config.yaml
activation: "tanh_gelu"
norm_eps: 1e-05
init_std_down: 0.0066
optimizer: "soap_variant"
final_lr_fraction: 0.03
batch_tokens: 65536
seq_len: 768
Each number is 500 + 50 x the weight over its row's rms, rounded and kept within 0 to 999. Layers, rows and columns count from 0. Numbers have three digits each. The size before them is the row's rms in percent of the matrix's.

# up: layer 11 MLP up, 1024x256, rms 0.0905, rows 317-327, columns 0-127
# down: layer 11 MLP down (transposed), 1024x256, rms 0.119, rows 317-326, columns 0-127
up317 098:471542524530478431435419405589430518456504502432455415490538440493537560433540430526565463507465507529490511490566565542555439495454472469534436471455505450470456483510400581511572518474573595380517463494486460502539443552501430475421370502508475565436506453585525538484594597531532482503550422536447460493442485513519473476537416428617469450546388553499516473534456508491607423522527
down317 101:493536431539539594591559602501469466534481507483500448425462502569508525478516495578487494494576486525560464523552478489452513579501496537533472497611544477442464444580480474575447609496477568484531458517568502496451435503548519483430439489527505445478504441546560430462443469492453383520549557540512392499459486542395560432488509482515500457476502521495514608460432598509446616519563
up318 099:474559501574561510477535536555421530484432570441407437458516603522493458451491599534477488550507515551535515546529523550602465435560511533484445507528492495471508520444532506487504549487481522471525491496519459443510534514515470468496496412440438424481419476503500499544513586518507443423466454570486550500458552481480445495514401528562524525494536505492538443536434548444551441534521
down318 104:529459425525542520494454558497481497447558498499550474472478534474536467600489507456437553450544524515496517525425576544558501469489445563470491537484509523514433533552475558479550591551411454418470467597346467423571479459520578531504425509587579523518536522551446491476445506522551515553511446589500500486459475507424423421567539508528464549559401572535506434451568518416522480563463
up319 107:543514466464471549381476478544509503460473494496535433422494580505527448453398495583513527478508433443488505449502555508533524484444462422530556527558549452427486584533493553586481504469503417564452523640485469466496574512501442536554593576451464501478447475540416519532530503415466478531534581455605438568465405507559509518480469522504579542463517590493509534474462597543515534485504
down319 095:544478605479468530472445566425473427509530564463546495564545509496565535524493514479603512449548449507478553492571510483532478543507532441521430464595476555510504539523504546508550553475509432460383514467536495498415523488461439502426462388520563523500460587468547493419498471483543476548570495486582439498494490477426513482520359516418467454593377576336485503575470497515507588553498
up320 101:553523546558533572428484580497507585373461544600472533420549511516506509531404581448603522489548498495509551395479439464515526507517458468481552540457599488482447453520570533484530548482498567612511544526400540555410505438577476496543472600541470557487443523512487448539593493588541495570426447385442496425516460504524494537488521405501525442449521451541467469433474507445541504420415
down320 104:502527504507526475513447461463495515510491560396477411493408487492589520556487438465411510558488445553523504519450451483433557540497580503545500578532467555500549529573546555544612505406581469499549521543500568532553579444487487485498487508585483530464456449521555581542538481410529537403420443537472448426469523455488446470627466548527551433509552517471575543537524440542557423606499
up321 101:483484516452541470535439451444466573542560498472517486480582479518543494497542421508504569477449457513527457450459475555564657614495489531571485483530466519515449495509558467471476562589454456493527387525587484524532461467535480549493451522539535533484469418542477489583502491446413458426567493611478537496481480479466502411465450483547600619562465602582452454540473510386511557467488
down321 095:496517409554492498476512567524584603495487449487614484494486496510532602519578496569521482515595534446514536486461417468398452512546485428494463493482615637560411508546478509381499495535543413456423551491516458603509490447529463444401483447519403542525482513528438514361475564488536496497455549522478467524469426451437483570529540489467520481448507471501504459550438538569431567549456
up322 104:520483385561523460520442502484523558413455498517546442515493464518506462567477441528528510441527603605543579490495513475457513540585487648490464404518498487577468465611476456397485416448518427497547523529458480541499450454404523427464489500414457489496521559507442437538566394460552431583458579430528438550528453486439449546497464509513502502476539495524493549526484549520425513490543
down322 110:395467465541580446466500487480555446461453496424490578440558393511485520487495506480504440437446551594448431465560433553527461578441439497582502452564477487514531509529484501512503520485384547564451444530527516502470398422466652593544567459516517454468451429563562492419497508527525516494515564524459533534471499472523484386354540437539504474500469444567550446534516444521514519465517
up323 106:473442597504504472457434444471527555481506517492477497438430535506502493489441480387468561419455549548480549453513611496527525517478549513534527490523412453518513470404515536564507504576436511425454431487479579445493518431478450540426365465538527468514541518409454536467511556466472456516562549559529447430529503530577612478496534523573441462509390532511501566476510551416522525513440
down323 106:535404578533467513437577560532531461396444543537449507500525510507556518458591480481526500476481560501533454473413598591509565429543507529467547412381448571507537521506517576442513515536533472448554596520585517435414514474500395393494525425529424577468509613479515585507542515477490559491609537529526522460471483451485497501431569448506536527451530519401526412485472436483519439474437
up324 106:474586413581467397530542403538486505503480446571471538499574441432499578624526559441442526508433480477467482453497451488435498531468511556495479486395435561351442551427486537496565395547592544477515482471551559547479548516496444491443501528458487526499477473415546476454460447560568461530439407416460445484477475517625396451444554599529508474512468557512425510588464477573457493496485
down324 101:465522472440516483470604572458495499530423506518415464540512475399470495545444549412431520558483493571429490544536492507579418490489466523490589425481564490471474627435540512484489511552494532530575540496503523450529525577540524475466537445465577621514575476517583494516513480568538485496396529517485458474484460549462476425499528472544501506529471460538554550522533567487548460573500
up325 097:413418483600454494482579499579527489445411472467451476582501558556477519538412572492462447461518517467466418493547458513520464512627470526536462523597433425604513522501585609464497540443434448488457388564453506436447492561374587511520512531492545457493477570570447566529489523439504531504538456522464584433564474444521603460511521511484594501531422474587444562545597573402538479478562
down325 096:477489444468535532448461417499502445552454535514412480410537352438483473491508471476524497560525594516498583481509441584464534544470408523465563525430456535529485559491531590447500490552512434540499534493552441501570547403530395562480503476573464485498631440548502456528589487530563593566534538496471474489502464467506496529527490480451411475570563554349559416463518490582393523408570
up326 104:439360503458454524584558526461446503495567554562423455544541546562486491564414487483552533509585522549522445551447505526375519527544474504395524486460529449537472462544458469473474425451453523491522435496474550490429439474550540504466491513518624443453542514510385465479554488505508534439432459517489508513535473463492437513493452541534462542477539406504541426545460602455429503491553
down326 103:552573477492571448482515549462509576447512528591518472483526463483502567480521562484584498483470437505510473488475463489480513531425491490502561499520473491465490439568469512426528506476555539572456490535568433507545530592593521440499537483473347488378597480602511510514482535465460463498511482403469574497429518518549548535572501465413545405539511486482576458531548456572608450379403
up327 096:561528443508530559491554494550435500472522589444437479489527545549465497420515515530451517460513485504443517512568446483568575516569463537537572451596538515535571540595476483514478548423446493587477547572473515482476516554561500535505530456471473460577502512503499490578445463518526535503478541509429554513507444481522414612451510463454473550521472482503649387451424503597500519521467